config = dict(
    head_dim=128,
    norm_place='pre',
    rope_theta=1020.0,
    attn_scale=0.123,
    bias='none',
    tie_word_embeddings='early',
    parallel_block=False,
    init_std_down=0.0,
    learning_rate=0.000848,
    batch_tokens=[65536, 131072, 262144, 524288],
    max_seq_len=1024,
)
Each number is 128 + 24 x the weight over its row's rms, rounded and kept within 0 to 255. Layers, rows and columns count from 0. The size above them is the row's rms in percent of the matrix's.

# layer 7 MLP down (transposed), 1024x512, rms 0.0396, rows 69-103, columns 0-63
size [ 95  96 102 100  99 101 100 104 102 102 100 105 104 104  94 105  99  99 107  99  90  99 105 100  98  93  94 103  97  94 101  97 101 100 102]
[[ 99 121 146 135  85 115 144  64 138 152 138 157 105 112 140 119 161  93 114 160 133 119 112 154  95 117 189 146 123  98 141  96 179 116 148 129 130 163  98 113 120 162 120 103  89 131 100 137 171 118 130 142 122 121 105 136 125 109 111 103 140 140 145 147]
 [147 115  93 148 161  76 134 108 140 121 111 105 119 125 182 163 118 137 173 124 109 143 156 153 105 142 143 131 115 163 108 117 126 148  91 117 152 113 101 107 148 136 134 156 122 128 197 143 149 139 134 137  93 152 158 111 105 160 106 156  64 133 141 160]
 [ 99 141 106 114  86 167 146 122  98 131 140 137 171 111 156 118 150 107 123 120 140  92 109 135 125 141 130 115 128 114 119 116 121 126 137 135 103 106  90 136  98 134 141 126  87 173 124 115 139  88 141 110 158 144  57 116 142 146 178 128 125 162 133 132]
 [146 109 143 107 133 115 134 106 152 142 100 115  93 123  89 158 131 124 128 143 129 193 135 151 149 119 124 135 150 127 123 142 122 136 138 112  98  65 133 109 152 126 110 123 115 155  91 120 139 138 140 104  66 119 111 143 145 109 128  89 168 136 135 168]
 [129 133 134 123 106 139 174 132  97 114 140 104 127 147 127 157 100 102 138  83 105 125 178 140 177 173  88 125 118  96  98 176 138 130 143 149 141  99 128 130 114 126 113 146 124 168 134 110 100 147 128 128  99 160 138  96 136 150 146 174 119  98 168 134]
 [ 74 148 104 138 124 113 132 133 140 164 156 147 128  81 189 153 121 118 117 119 118 130 116 163 105 128 121 150 126 147  92 126 112 122 125  87 148  83 156  85 106 130 112 137 130 137 162 110  88 142 150  97  93 129 142 159 136 145 126 113 128 137 158 122]
 [140 109 127 142 144 107 173 113 151 124 135 106 114 159 128 160 131  90 153 126 110  98 147 131 113 128 142 132  96 149 149 133 147 122 135 131 131 161 133 160 153 126 116 174 153 128 146 140 143 150  82 112 127 163  91 102 130 138 118 126  91 153 115 126]
 [145 108 155  79 118  94 176 169 134 157 122 116 140 147  96 123 144 122 143 181  87 117 109 102 118 141 139 119 138 123 102 141 108 148 137 116 151 136 109 108 139 144 117 170 137 148 152 125 146 142  94 126 110 114  96 114 115  92 156 113 137 106 159 106]
 [125 133 143 128 114 109 176 150 139  88 153 128 132 136  98 168 141 144 106 160 132 129 108 157 106 152  74 175 128  98 140 124 139 110 124 114 163 113  96 128 131 121 156 115 100 147 104 138 113 149 132 109 154 158 174 136  97 116 128 149 161 119 129 129]
 [ 88  90  89 115 115 104 126 126 151 104 136 155 117 144 165 158 107  95 141 131 134 107  89 147 133 119 142 116 158 109 110 136  98 142 117 135 142 156 108 158 123 125 119 116 155  79 149 112 107 167 112 148 104 109 143 145 106 110 144 150 105  84 127  87]
 [110 134 136  76 132 112  82 127  91 150 130  88 131 101 153 157 152 100 130 120 121 134 105 152 108 159 146 152 151  98 135 129 106 120 128 147 136 142  98 138 147 110 107 127 110 170 208 145 150 164  82 107 137 150 119 150 138 178 158 119 125 109 154 152]
 [135  87 126 113 119 145 136 157 127  85 175 149 130 175 143 117 149 161 120 150 142 114 114 128 119 154 112 106 130 152 126  89 143 129 113 108 131  83 147 197 126 117 142 140 113 139 146 112 122 151 133 154 116 138 138 114 109 130 130 121 129 124 108 127]
 [ 87 155 116 161 101 125  85 116 162 167 109 160 144 143 109 146 143 164 131 120 123 137  74 134 172 141 166 132 115 130  94 112 149 117 111 129 128 104 131 165  87 157 163 151  97 157 125 116 107 146 125 106 121 102 111 101 123 115 134 133 117 123 122 115]
 [115 144 104 127 161  87 126 121 123  91 155 123  94 167  71 151 132 109 102 125 147 142 109  84 145  95 138 138 111 154 158 130 168 113 134 147 145 152 121  74  69 126 195 127  96 179 106 141 127 163 167  98  83 131 115 141 126 101 126 164 130 105 149  98]
 [136 101 125 117 142  99 102 119 175 140 155 130 132  98 136 116 161 139 124 124 129 145 106 141 167 157 135 130 171  91 135 118 135 163 118 148 114 134 155 142  73 135 178 104 141 140 118 122 138 128 133 127  88 117 132 147 126 136 131 118 137  79 115 114]
 [162 151 120  98 152 109 129 143 139 101 141  95 124 155 125 152 129 135 118 145 111 143 153  98 101 110 162 121 152 143 162  88 141 136 150 126 110 134 112 137 200 127 132 152 112 100 113 152 136 137  99 126 105 158 161 136 116 139 151 113 100 107 127 117]
 [105 123 108  92  93 128 136 103 174 111 117  92 126 130 150 171  98 166 123 108 148 124 124 104 160 120 118  88 131 117 160 126 155 116 132 144 113 117 146 141 159 107 144 134 153 132 174 109 122 120 115 130 139 177 135 107  87 102 112 132 150 103 113 113]
 [152  87  95 144 158 136 130 121  90 148 149 123 108 105 103 147 136 114  95 122 163 124 144 110 120 157 134  94 131  90 172 101 151  92 144 122 118 109  91 190 140 137 100 130 145 105 161 108 143 133 109 131 124 107 148  93 124 102 144 119 115 104  74  94]
 [138 162 183 112 124 132 110 124 186 127 168  99 142  97 124 121  64 147 179 133 114 122 145 131 101 108 119 156 141 103  54  79 154 122 131 107 146 162 163 137 159 154 163 141 134 182 127 145  94 148  89 118 140 126 118 138 113 169 154 118 159 130 148 125]
 [ 92 153  81 135 114 153 144 144 144 141 159 117 154 101 122 110 105 113 147 126 131 150  82 137  84 144 126 111 127 145 146 110 109 158 143  98 134 124 105 134 111  94 125 135 194  86 119 153 149 148 169 110 158 107 115 113 148  93  80 140 141  62 115 145]
 [114 122 133 123 118  96  60 132 106 100 139 138 105 118 119 102 118 102 128 147 155 117  96 104  93 134 138 125  90 101 172 158 136  93 155 142 114 153 159 153  87 124 129 119 153 102 143 124 113  95 149 153 106 113 126  91 141  98 149 133 144 189 121  91]
 [159  92 160 132 125 140 109 137 125 158 125 134 117 154  95 133 147  94 103 121 147 128 134 129 119 118 139 111 105 111 213 140 159 119 127 175  93 120 141 140 152 122 118 132 114 106 101 105  97 148 100 146 119 105 116 130 100  92 126  87 157 161 117 140]
 [ 93 133 128 130 134 152 103 113  97 141 148 161 126  78 151 109 125 116 125 120 139 149 148 161 143  97 101 114 136 130 142  93 105 125 124 102 134 102 181 136 122 158 146 157 114 157 107 111 123 139 140 143 185 155 122 148  98 132 157 104 116 109 123 106]
 [116 141 132 124 125 142 142 126 148 117 157 160 131 139  94 110 113 124 162 130 148 124 109 152 103 125 125 126  97 128 135 122 102 131 159 119 157 138 139 114  77 112 137 126 128  99 160 131 189 136 155 130  99  93 115 144 116  97 183 118 126 147 132 141]
 [123 128 127 124 154 126 107 139  76 125 124 162 178  98 143 121 144 109 110 148 173 131 129 144 124  61 171 138 150 149 108 135 147 110 135 113 138 151 135 143 100 155 115 130 101 150 131 151 131 143 142 146 119 180 147  97 101  82 138  99 152 219 133 144]
 [169 100 128 132 121 147  85 139 109 101 113 133 137 134 166 112  98 175 105 154 123 125 142 147 138 122 168 115 143 168 149 148  96 163 125 144 107  97 160 115 117 141 156 168  94 154  87 152 149 156 109  96  88  83 107 121 126 132 133 115 105 139 145 105]
 [140  94 132 165 120 129  94 109 101 111 121 115 104 108 156 182 124 113  88 151 121 130 149 140 183  94 115 110 135  94 106 120 174 109 183 119 153  92 111 138 123  98 120 141 143 156 131 121 158 146 135 157 114 138 150 159 122 108 122 160 130 158 104 132]
 [149 144  56 128 109 127 136 138 111  89 155 147 113 150 164 154 106 130 139 132 128 114 141 129 126  82 149 128 103 163  92 125 114 132 150 134 123 150 113 157 123 127  81 143 109 156  97 154 132 101 129 171 153 113 140 146 136 105 119 157 152 161 118 117]
 [167 114  61  95 134 133 101 171 155 140 158 117 132 112 188 118 129 164  92 174 134 119  82 115 164 149 115  67 174 151 121 143  73 127 129 124 130 113 127 107  86 158 134 137 191 149 154 122 125 110 112 115 140 109  89 123 162 164 149 121 125 127 109 122]
 [140 103 100 115 126 116 148 130 110 182 132  97  92 125 158 141 143 134 133 181 179  68 140 132 137 109 153 127 129 141 153 140 104 130 127 170 195 136 118 143 163 127 157 160 168 113 109 100 125 136 102 118 125 111 139 144 145 159 115 142  84 151 117 149]
 [167 122 137 119 124 102 198 118 110 139 150 132 133 175 107 147 135 136 151 121  87  92 122 193  97 178 110 122 112  75 125 116 103  88 149 137 128 132 132 142 148 105 139 160 108  75 167 150 139 149 105 112  88 164 139 100 102 125 162 127 158 125 132 103]
 [119  85 170 100 139 100 154 108 160 142 120 138 103 106 136 116 165  89 141  98 121 117 133  84 132 124 167 136 123 141 144 119 143 122 105 130 137 106 145 143 137 132 103 134 130 102 142 149 132 135 106 106 140 137 142 132 152 141  73 156  86  86 130  97]
 [137 144 156 128 120 147  83  99 150 145 127  96 140 108 126  90 102 154 188 133 105 100 103 115 151 162 122 105 132 111 137  92 137  87 126 136 105 105 137 107 114 128 135 155 113 133 139 142 112 158 104 116 162 143 149 111  98 113 127 168 102 146 133 112]
 [174 152  96 132 142 144 152  86 135 133 137 138 172 121 133 141 141 122 120 132 106 126 148 167 150 204 122 164 123 142 135 166 139 129 169 157 163 111 115 105 111 160 121 169 152 140 149 157 128 109 144 121 142 138 164 142 120  96 121 118 124 162 119 108]
 [160 136 123  92 133 101 100  99 142 161 138 153 152 130  87 128  72 119 172 101 127 132 162 116 135 106 123 161 177 116 123 130 159 117 123 152 101 141  99 127 109 169 151 139 136 103  87 135 169 109 143 121 148 127 145 105  98  94 150 104  66 131 151 133]]
# layer 7 MLP gate, 1024x512, rms 0.0452, rows 70-104, columns 0-63
size [ 97 100  98  99  99 102 103  99 101  98 106 102 110  99 105  95  98 102 100  91 105 101  98  98  97  96 102 102  92 100  98 105 101 101  90]
[[162 101  85 123 106 127 162 138 124 153 112 127 149  94 160 117 102 140 110 178 161 173 128 143 105 113 157 174  72 159 118 160 103 118 164  71 115 121 121 143 104 124 110 159 125 182 128 140 148  97 160 132 150 115 134 138 130  99 112 134 150 152 171 135]
 [126  99 113 115 106 107 134 134 144 146 161 180 114 145  98  68 128 134 191 108 140  99 106 160  93  96 131 124 152 168 117 110 141 138 114 109 144  71 136 163 134 109  61 150 128 101 139  94 175 162 108 149 112 114 119 142  99 100  91 129 119 115  87 147]
 [170 116 132 190 126 143 107 126 125 111 128 149 114 125 132 126 128 136 134 109 140 126  91 123 143 134 130 130 110 123 123  98 119 110 122  92 109 143 112  93 131 150 109 141 120 148 127 149  85 107 136 137 125 141 142  89 109  79 138 111 107 153 127 136]
 [148 108 111 164 142 103 129 135 133 168 156 161 115 114 134 103 135 181 130 129 138 104  89 117 128 144 118 143 148 126 113 152 145 125  99 133 146  90 136 120 119 141 116 129 145 136 160 126 134 126 128 139 142 139 124 110  92  91 124 119 121 135 107 119]
 [123  84 126 170 142 142 137 121 102 128 102  77 103  89 173 142 136 136  95 157 116 140 140 109 122 112 102 176 111  78 115 142 113 115 155  97 109 123  85 137 109 150 164  73 103 120 149 110 120  99 154 119 111 120 130 159 148 107  75 152 136 145 159 126]
 [181 134 135 131 147 175  99 140 118 139 152 105 136 127 167 120 128 163 115 133 107  78 107 133 149 108 118 124 155 144 148 137 119 157 112 171 131 120 101 142 119 129 131 163 144 106 132 134 137 108 145 181 169  86 168 100 131 113 138 138 130 137 119 150]
 [108  99  97 111 130 139  70 108 107 100 113 133 142 130 151  93 127 138 133 135 133 160 115  77 114 120 168 128 141 115 131 154 104 103 168  82 126 166 134 154 135 141 134 125 109  90 144 187 109 102 172 113 128  92 122 119 163 139  94 107 136 148 130 167]
 [136 110 117  98 105 135 119 191 128 113 116 152  88 108  88 196 149 104 180 120 126 115 107 137 129 116 124 128 106 109 125 101 100 156 108 115 117 112  97 136 149 133 163 149  69 134 125 117 175 129  85 143 135 123 107 138 130  94 119 132 127 157 135 111]
 [131 112 103 117 149 128 156 158 105 145  91 134 141 128 146 139 171 110 137 108 116 150  62  92 107 143 151 130 125 146 156 153 150 134 180 114  81 113  72 117 132 108 120 159 103 154 137 117 133 119 129 115 130 120 138 139 113 101 140 176 107 129 145  93]
 [130 129  99 109 123 164 124 143 127 148 168 148 101 140  85 103 180 119 141 115 102 157 151 134 131 127 141 117 124 119 186 107 140 144  90 131 162 148 121 134  59 107 144 110 107 126 165  73 119 137 134 109 131 144 119 136 128 128 145 143 125 169 116 101]
 [141 124 143 107 165 149 169 152 139  83 136 141 140 116 105 130 160 149 100 150 126 133 109  94 107 118  99 149 167 116 147 131 120 129 177  88 114 137 123 119 139 121 133 165 129 163 103 135  98  93 152 148 107  96  78 132 112 128 158 154  98 163 115 157]
 [104 154 164 131 133  94  98 133 161 124 135  80  84 147 147 111  77 106 138 119 135 130 137 145 147  89 130  93  95  98 170 136 131 129 127 120 113  97 106 140 161 149 109 134 129 110 140  56 177 135 132 166 120 127 156 119 100 146  70 169 133 146 128 122]
 [127 127 154 120  93 106 137 138  94  98 165  99 144 130 101 145 133 127 127 130 108 142 146  99 123 128 151 124  85 111 108 138 123 130 124 122 119  99 131 156 160 131 136  83 105 127 125 139 103 109  83 150 145 103  94  91 113 123 119 122 131 139  82 147]
 [114 170 100 134 114  88 133  85 150 145 160  99 118  94 151 128 127  89 149  70 164 124 113 168 161 120 130 102 181 164 165  87 170 152 115 109 113 108 162 153 105 100 140 139 145 113 152 121 147 115 108 135 153 134 110 151 125 159 141 133 103 163  95 106]
 [122 151 109 188 115 132 155 115 112 124 111 136 133 134 139 133 101 124 120 156  97 144 140 144 155 154  73 111 116  87 149 116  84 142 187 134  87 142 111 128 105 105 121 134 113 128 167 164 162 118 181 168 104 117 124 166 103  98 145 159 126 132 137 107]
 [110 130 131 111  95 131 139 136 135 138 166  95 119 134 139 129 127 101 170 134 169 156 141 117 130 105 106  78 126 159 102 159 128 116 112 141 102 108  80 146 198  99 143 112 152 145 102 128 128 146 155 201 153 101 118 119 138 129  93 116 121 172  87 132]
 [142  76  75  74 165 111  94 149 113 154 139 126 136 144 135 125 150 115 178 131 147 131 135 124 121 112 107 154 169 161 131 153 129 134 139 145 133 122 138 169 165 129 165 151 116 144  81 136  84 133 141 168 123  86 144 103 150  68 171 163 113 165 153 141]
 [156 155 132 116  91 112 133 158 107 138 120 167 102 119 111 124 151 122 114 118 147 126 131 160 110 166 158 137 134  98 139 153 122 144 101  63 136 175 104 149 106 131 122  99  83 161 154  89 162 145 151 120 118 111 105 122  78 129 138 143 107 134 127 193]
 [137 136 146 120 142 137 139 118 105 105 102 126  99 188 167 126 143 152 115 158 118 114  74 164 126  96 102 132 129 160 131 147 168 120 114 152 116 132 111 148 152 116 137 129 165 120 159 149 104 130 100  79 179  75  94 148 110 144 163 152 130 135 154 128]
 [151  87 152 106 128 110 174 128 122 167 104 153 125 102 177 143 118 157 138 103  94 131 131 151 133 115 143 135 164 145  81 145 106 103 169 134 113  93 135 123 113 141  99 118 129  83 134 119 126 155 143 137 119 129  91 168  87  96 128 127 121 103 129 127]
 [139 129 145 127 120 123 158 112 128 152 138 120 142 100 112 158 115 122 140 105 111 106  80 107 138 111 105 143 111 134 157 149 117 172 163 102 118 133 120 114 145 129 151 113 117 125 136  99 110 157 139 136 126  95  99 139 128  96 156 139 103 101  98 143]
 [149 106 144 124 134 113 115 114 147 157 111 103 139 151 109 140 129 145 109 138 142 154 133 111 158 116 158 155 115 116 162 121 110 102 131 173 155 113 118 118 110 121 138 125 115 119 142 114 137 127 153 108 144 110 116 183 126 114 149 148 129 159 130 144]
 [142 125 113 142 134 154 129  99  80 133 113 137 133 123 159 141 130 129 124 131 108 135 126 106 131 124 128 144 118 127 135  99 150 116 155 118  95 110  98 123 134 125 148 100 153 129 109 131 103  99 142 147 113 122 128 119  97 116  89 128 147 145 110 147]
 [149 109 147 167  81 100 117  86  85 137 102 112 126 133 102 101 108 110  88 121 141 137 160 119 135 110  97 124 179  81  87 134 131 152 131 117 127 150 141 131 117  90 130 147 116 120 111 104 122 131 141 143  60 160 166 129 155 108 145 133 109 127 149  94]
 [102 137 149 120 170 112 100 176  82 185 111 167 102 147 101 131 119 149 122 115 124  91 133  74 102 150 117 113 124 149 159 115 121 129 164 118  93 105 113 158 139 128 147 126  95 130 135 120 155 143 107 135 141 133 140 100 115 149 145  91 105 155 127 140]
 [118 125 101 152  79 109 135 154 146 108 180  94 129 120 148 138  98 102 139  93 111 106 109 129 104 113 191 138 101 124 148 133 161 101 138 137 140 131 135 114 131 103 142 144 145 127 148 124 128 128 153 136 158 106 110  95  64 111 125 103 165 116 124 155]
 [193 117 155 128 156 144 166 168 160 161 134 120 146 100 148 124 136  82 156 113 137 152  71 170 167 113  93 120 122 162 148 156 114 114 153 128 142  93 144 115 132 137  89  98 172  86 138 116 150 140 117 128 127 115  52 157 107 113 133 140 136 152 114 177]
 [127  92 119 153 111 113 101 159 127 134  79 133 160  99 145  92 128 128 145  99  99 183 144 119 111 121 109 132 135 127 113 104 109 119  96 109 120 125 171 119  91  95 136 141 107 134 127 104 131 128  98 137 154 119 113 129  96  98 150 142 117 149 179 130]
 [136 130 144 127 113 145  97 105 135 109 138 169 121 134 132 135 141 113 145 123 105 135 147 152 170 123 118 158 130 155  69 151 126 100 122 124 106 169 130 124 154 110 145 125 124 109  75  85 137 139 110 140 163  91 102 111  91 158 128 126 139 126 156 101]
 [174 129 138 115 130 159 111 135 107 100 135 123 133 102 131 130 150  83 153 109 153 119 118 113  86 120 151 116  93 104 164 145 156 121 131 143 110 163  95 132 130 138 164 117 161 179 121 111 138 114 133 150 134 135 169 101 103  65 109 147 131 148 107 114]
 [178 170 119 160  94 118 121 166 139 118 154 131 140 134 127 146 134 138 113 156 126 150 119 124 146 104 151 175  86 109 130 145 127 170 104 144 121 115 109 114 130 137  90 135 106 140 145 126 123 151 144 180 166 114 124 153 100  96 148 114 176 144  94 135]
 [138 114  99  92 132 134 105  94 150 137 110 111 133 122 179 113 124 127 171 143 144 118  99 121 148 173 150 109 143 112 127 151 140  92  95 110 111 110 153 114 108 134 137 131 123  79 167 113 133 117 120 153 156 143 122 142  97 126 133  99 102 138 149 106]
 [118 134 139 130 139  96 119 143 105 157 120 114 106 137 146 120 123 130 122 165 132  96 154 139 119 140 110 134 177 171  96 122 112 152 120 110 101 129 140 188 122  85  92 148 120 145 129 102 139 161 145 140 123 110 113 136 118 119 146 127 129 128 116 133]
 [168 103 137 129 124 151 105 145 106 127 128 153 146 139 133 116 143 141 118 151 112 152 127 129 137  94 126 141 139 157  94 152 110 120 136  71 160 127  95 132 143 116 108 127 137 157 126 106 119 107 148  87 128 119  91 141  83 108 133 124 179 150 124 118]
 [102 141 126  85 138  94 146 147 113 148 127 145 132 106 120 123 140 134  90 153 111 164 132 115 129 167 126 173 115  85 111 125 130 139 144 146 162  97 102 118 146 132 113 139 117 125 105 138 128 129 114 102 106  93  98  64 106 118 149  95 122 140 127 118]]
# layer 7 MLP up, 1024x512, rms 0.0441, rows 70-104, columns 0-63
size [ 97  99 100  97 101  98 103 101 101 100 108 105 106  98 106 101  98 104  98  93 106 104  98  97  96  94 105  99  95 100  99 104 101 102  91]
[[112 142 115 142 174 146 130 127 147 125 105 121 150 144 154 118 128 155 143 117 151 133 160  96  81 135 102 124 163 131 158 112 149  81 166  82 137 138 149 126  68 163 134 117 147 103 111 127  74 121 124 104 155 140 129 127 115 130 127 179 118 116 172 138]
 [121 112 118  87 135 145 129  97 161 145 152 164 128 133 154 143 118 132 134 116 138 125 175 111 111 166 101 111 121 112 144 142 166 120 124 139 142 111 107 116 133  89 111 161  89 120 131 123 164 124 126 186 148 139 106 146 102  94 131  93  93 112 156 111]
 [149 114 123 131 109 188 172 159  89 131 135 138 117 144 108 133 125 101 170 146 103 126 131  88 136 151 117 128 155 122 139 128  80 117 169 103 151 172 118 136 179 138 119 140 123 171  83 114 116 111 121 167 135 127 128  89 122 125 133  90 158 124 144 110]
 [106 141 145 110 142  89 132 130 109 150 129 148 143 125 157 120 138 120 102 115 125 146 103 108 129 145 145 123 122 118 114 119 125 125 148  95 151 110 172 173 117  93 138  93 106  96 141 160 119 127 139 152  93 136 109 154 142  89 100 133  96  97 160 176]
 [112 124 108 120 134 172 130 133 112 136 189 133 121 120 130 137 139  78 124 104 157 118 103 121 139 136 129 106 108 164 102 126 115 116 116 117 102 147  88 112 148 201 143 177 124 175 121 112  99 102 107 102 153  89 116 182 119 128 131  91 128 120 143 144]
 [103 168 148  82 168 107 128 106 102 132 126 138 104 142 140 108  87 155 120  96 151 128 105 125 142 100 139 107 167 153 156 109 126 116 168 106 154  89 137 121 163 169 109 176  54 113 110 106 122 141 142 109 111 118 143 143 125 149 106 147 134 123 167 127]
 [ 80 164 137 129 157 134 112 139 124 117 161  82 107 117 111  65 149 140 113 127 106 109 144 101 160 116 120 129 136 130 106 160 136 135 152 139 106 105 150 166 166 106 151  88 149 123  93 148 100 116 189 129 134 144 151 110  86 156  71 124 109 101 108 122]
 [122 125 123 102  91 143  68 123 140 125  94 130 111 168 182 107 110 158 129  89 115 128 106 104 108 131 131 149 148 110 140 106 117 112 146 100 135 119  81  95 156 128 157 128 143 137 145 144 147 180 142 157 163  80 151  94 155 145  97 150 129 117 144 151]
 [136 127 112 127 116 168 129 108  78 135 154 182  94 117 170 120 137 140 125 111 151 144 106 148 152 131 128 114 134 104  92 147 110 100 147 130 139 113 141 177 129 185  65 114 133  67  99 130 126 117 144 123 160 146 106 140  99 129 153 129 116 113 120 119]
 [142 102 129 109 134 147 129  77 115 126 129 116 134 155 114 102 126  90  93  66 179 152 146  95 124 154 121 106 113 147 107 163 152 182 120 144 112 131 138 193 166 136 123 152 150 143 166 137 129 102 105 103 129 132 140 102 130  89 102 150 163 133 116 134]
 [131 109 140 125 143 202 125 169 138 112 144 189 106 161 140 130 136 121 165 121 122 114 138 139 150 144 116 122 114 141 144 120 101 118 147 117 126 170  78 138 115 133 166 146 141 125 139 133 112 108  79 109 119 144 139 106 136 102 121 156 146 119 137  93]
 [109 124 118  99  97 123  68 135 163 158 101 141 146 179 145 136 124 115 147 115 116 155 117 138 146 160 153 140 121  99 112 166  96 136 118 151 120 137 135 138 115 123  96 116 140 123 156 132 122  99 108 155 157 103 121  85 130 138 150 130 130 137 161  95]
 [104 171 120 117 141 135 126  96 116 151 145 147  71 152  79 130 113 140 160 166 180  84  77 158 147 123 157  83 161 131  98 145 125  76 103 133 172 175 117 112 107 149 178 119  97 111 116 138 112 144 155  92 122  93 138  76 132  99 122 106  93 136 148 113]
 [ 76 121 114  99 150  95 149 134 142 119 141 123 125  77  93 174 122 110  91 132 139 153 132 145 118 159  71 139 105 167 131 151 118 162 154  97 105 115 139 134 104 110  94 148 179 129 138 100 166 109  99  99 141 153 137 163 135 134 146 119  90 138  72 127]
 [173 151 140 128 159 144 153  98 155 120 128 103 113  99  67 128 152 142 133 130  88 132  95 115 137 135 107 106 157 151  98 123 129  93 134 127  90 155 114 109 142 107 145 137 152 108 130 138 123 123 134 134 127 157 101 134 117  86 166 165 162 119 155 124]
 [138 142 130 122  88 104 132 143 137 119 178  94 157 122 105 118  97 124 148 108 162 143 168 166 138 122 166 120 149 144 122 135 134 145 152 140 133 108 143 102 139  83  86 128 125 137 135 119 185  95 128 147 152 138 134 142 113 136 122 158 134 161 100 117]
 [152 159 171 113 100  78 167 120 127 127 127 113 129 114  82 115 132 125 140 101 118 136 189 119  87 116 142 138 129 115 101  92 144 129 103 148 145 163 165 142 121 155 140 141 134 169 119 122 107 141 125 166 158 105 135  95 126  77 139 164 138 137 125 145]
 [124 131 113 161 138 166 124 159 106 131 132 132 183 119 156 183 126 135 144 162 186 169 121 115 146 128 112  96 134 134 113 112 137 152 126 121 147 153 133 150 115  80 165 135  88 114 186 124  91 136 108 117 123 111 148 166 156  98 129 122 127 124 102 134]
 [100 131 161  91 115 139 145 102  94 151 142 125 131 120 135 122 126 112 185 193 134 134 134 192 103 171 133 119  97 145 129 133 168 135 117 139 129 166 140 110 139 108 125 156 139 149 145 130 154  66 125 141  96  88 139 164 147 152  90 131  98 139 118  90]
 [108 100 126 132 115 166 139 138 112 120 130 128 136 142 112 110 156 134 133 157 125 125 130 124 149 135 122 146 144 160 106 130 106  86  91 149  69  90 133 117 164  92 176  97 150 120 121 132 131 105  90  99 128 120 107 117 119 114 142 164 127 115 143 117]
 [140 110 121 136 156 133 118 170 148 118 122 128 132 112  91 146 116 139 159 168 137 151 117 115 142 144 148 178 113 142 133 121 141 117 135 149 100 115 131 109 124 156  81 164 105 137 112 118 119 153 116 109 133 129 126 125  98 133 143  92 150 160 108 103]
 [142 136 107 142 118 160 124 116 122 123 113 147 135 138 128 105 107 129 111 111 138 122 127 104 164 143 101 119 149 188 145 137 131 147 171 123 106 118 141 107 118 146  81 164 107 133 131 143 128  97 121 132 150 111 149  85 126 120 110  94 132 134 202 119]
 [ 88 170 117 130  90 126 158 120 145 117 148 107 142 124 106 110 105 107 183 149 117 111  97  93 129 123 135 102 138 117 117 145 121  94  91 123 175 130 133 166 133  94  88 145 118 130 132 169 125 140 123 147 178 113 128  88 131  88 106 119 158 138 145 127]
 [125 141 122 165 112 107  95  83 134 120 109 112 137 159 119 107 100 142 142  97 134 116 119 142 122 154 144 108 130 127  95 125 132  88 136  82 154 106 128 143 127 149 118 105 175 114 106 172 144  94 127  78 134 129 105 158 143 138  96 161  81 150 115 147]
 [122 128  78 141 156 174 139  84 172  86 126 123  88 118 182 102 150 141 185 150 123 108  95 129 152 132 151 144  95 161 124 174 134 107  93 129 118 162 142 109 136 136 111 129 113  94 103 139 142 137 112 103  99 120 129 101 121 107 121 143 124 125 138 201]
 [175 125 121 106 131  88 173 175 128 115 158 136 142 147 173 106  82 150  93 139 120 149 148 142 143 152  64 146 155 118 136 105 168 137 128 151 100  80 116 126 159 152 113 106 129  89 130 104 147 141 132  62 107 118 117  70 103 115 154 102 136 124 105 127]
 [126 137 139 154  97 106 109 133 142  80 154 142 132 123 139 108 144 179 166 169 109  59 149 116 144 100 132  92 142 100  87  87 101 152 113 112 137 118 129  97 122 116 154 120 164 142 124 110 125 172 115 101 121 125 124 189 136  91 110 104 111 109 105 118]
 [131 101 102 124 141 134 133 133 167 100 139 111 121 116  95  94 131 121  96 111 129 129 118 114  77 154  88  95 127 147 169 118 131 177 114 143 146 108 110 108 129 171 125 139 113 129 164 132 124 139 113 109 168 102 161  99 154 205 140 144 113 125  76 137]
 [146 154 140 155 145 145 172  98 184 120 134 118 110 147 157 141 152 116 116 111 155 144 105 149 113 123 109 128 142  96 168  80 157 102 142 120 147 163 155 145 151 144 124 109 126 100 148 143 118 114 116  89 105 152 120 122 128 157 143 160 153 112 140 105]
 [ 89 116 119 137  94 128  89 132 135 150 161 147 158 102 100 117 108 144 160 138 101 107 155  90 147 143 153 118  75 145 109 163 149 150 134 168 161  94 146 120 167 120 118 134 100 145 152 123 122 154  80 146  98 124 118 161 127 164 125 146 135 125 153  95]
 [134  92  98 122 130 107 115 141  89 108 107 113 127  97 129  99 166 130 104 148 134 128 117 118 126 104 147 110 154 121 144  89 128 177 122 128 141 146 103 160 118 225 164 141  74 144 132 120 141 102 114 173 110 114 161 104 146 102 141  92 142 148 140 160]
 [ 90 175 152 152 144 104  92 152 127 127 108 136 183 145 136 109 133 104 133 105 120 132 140 118 121 129 168 142 125 141 140  86 122 132 131 134 150 132 174  82 153 133 149  85 136 132 104 127 170 133 142 136 129 182 132  76  96 141 144 132 163 128 123 109]
 [111 138 112  96 166 146 122 125 108 127 113 166 148 134 133 135 138 111 109 132 143 103 130 148 102 115 105 107 129 135  97  84 113 122 159 128 138 143 119 128 177 129 125 129 167  68 161 140 119 149 174 122 134 125 133 169 157 109  66 128  91 124 123  97]
 [131 164 122 121  76 155  85 134 123 191 158 128 146 109 121 128 147 147 115 122 156 147 132 152 113 100 143 131 165 159 162 118 147 157 114 116 159 135  95  96 138 112 123 136 165 121 126 159 152 129 167 112 139 107 152  80 118 102 107 111 113 118 114  98]
 [165 150 113 123 104 140 126 128 120  71 170 108 127 120 110 132 128 131 131 103 120 158 131 131 115 145 130 125 112 138 114  92 113 134 101 128 193 140 119  90 114 102 131 150 121 139 140 103 112 169 146 150 151  93 159 168 130 135  96  79 155 116 129 122]]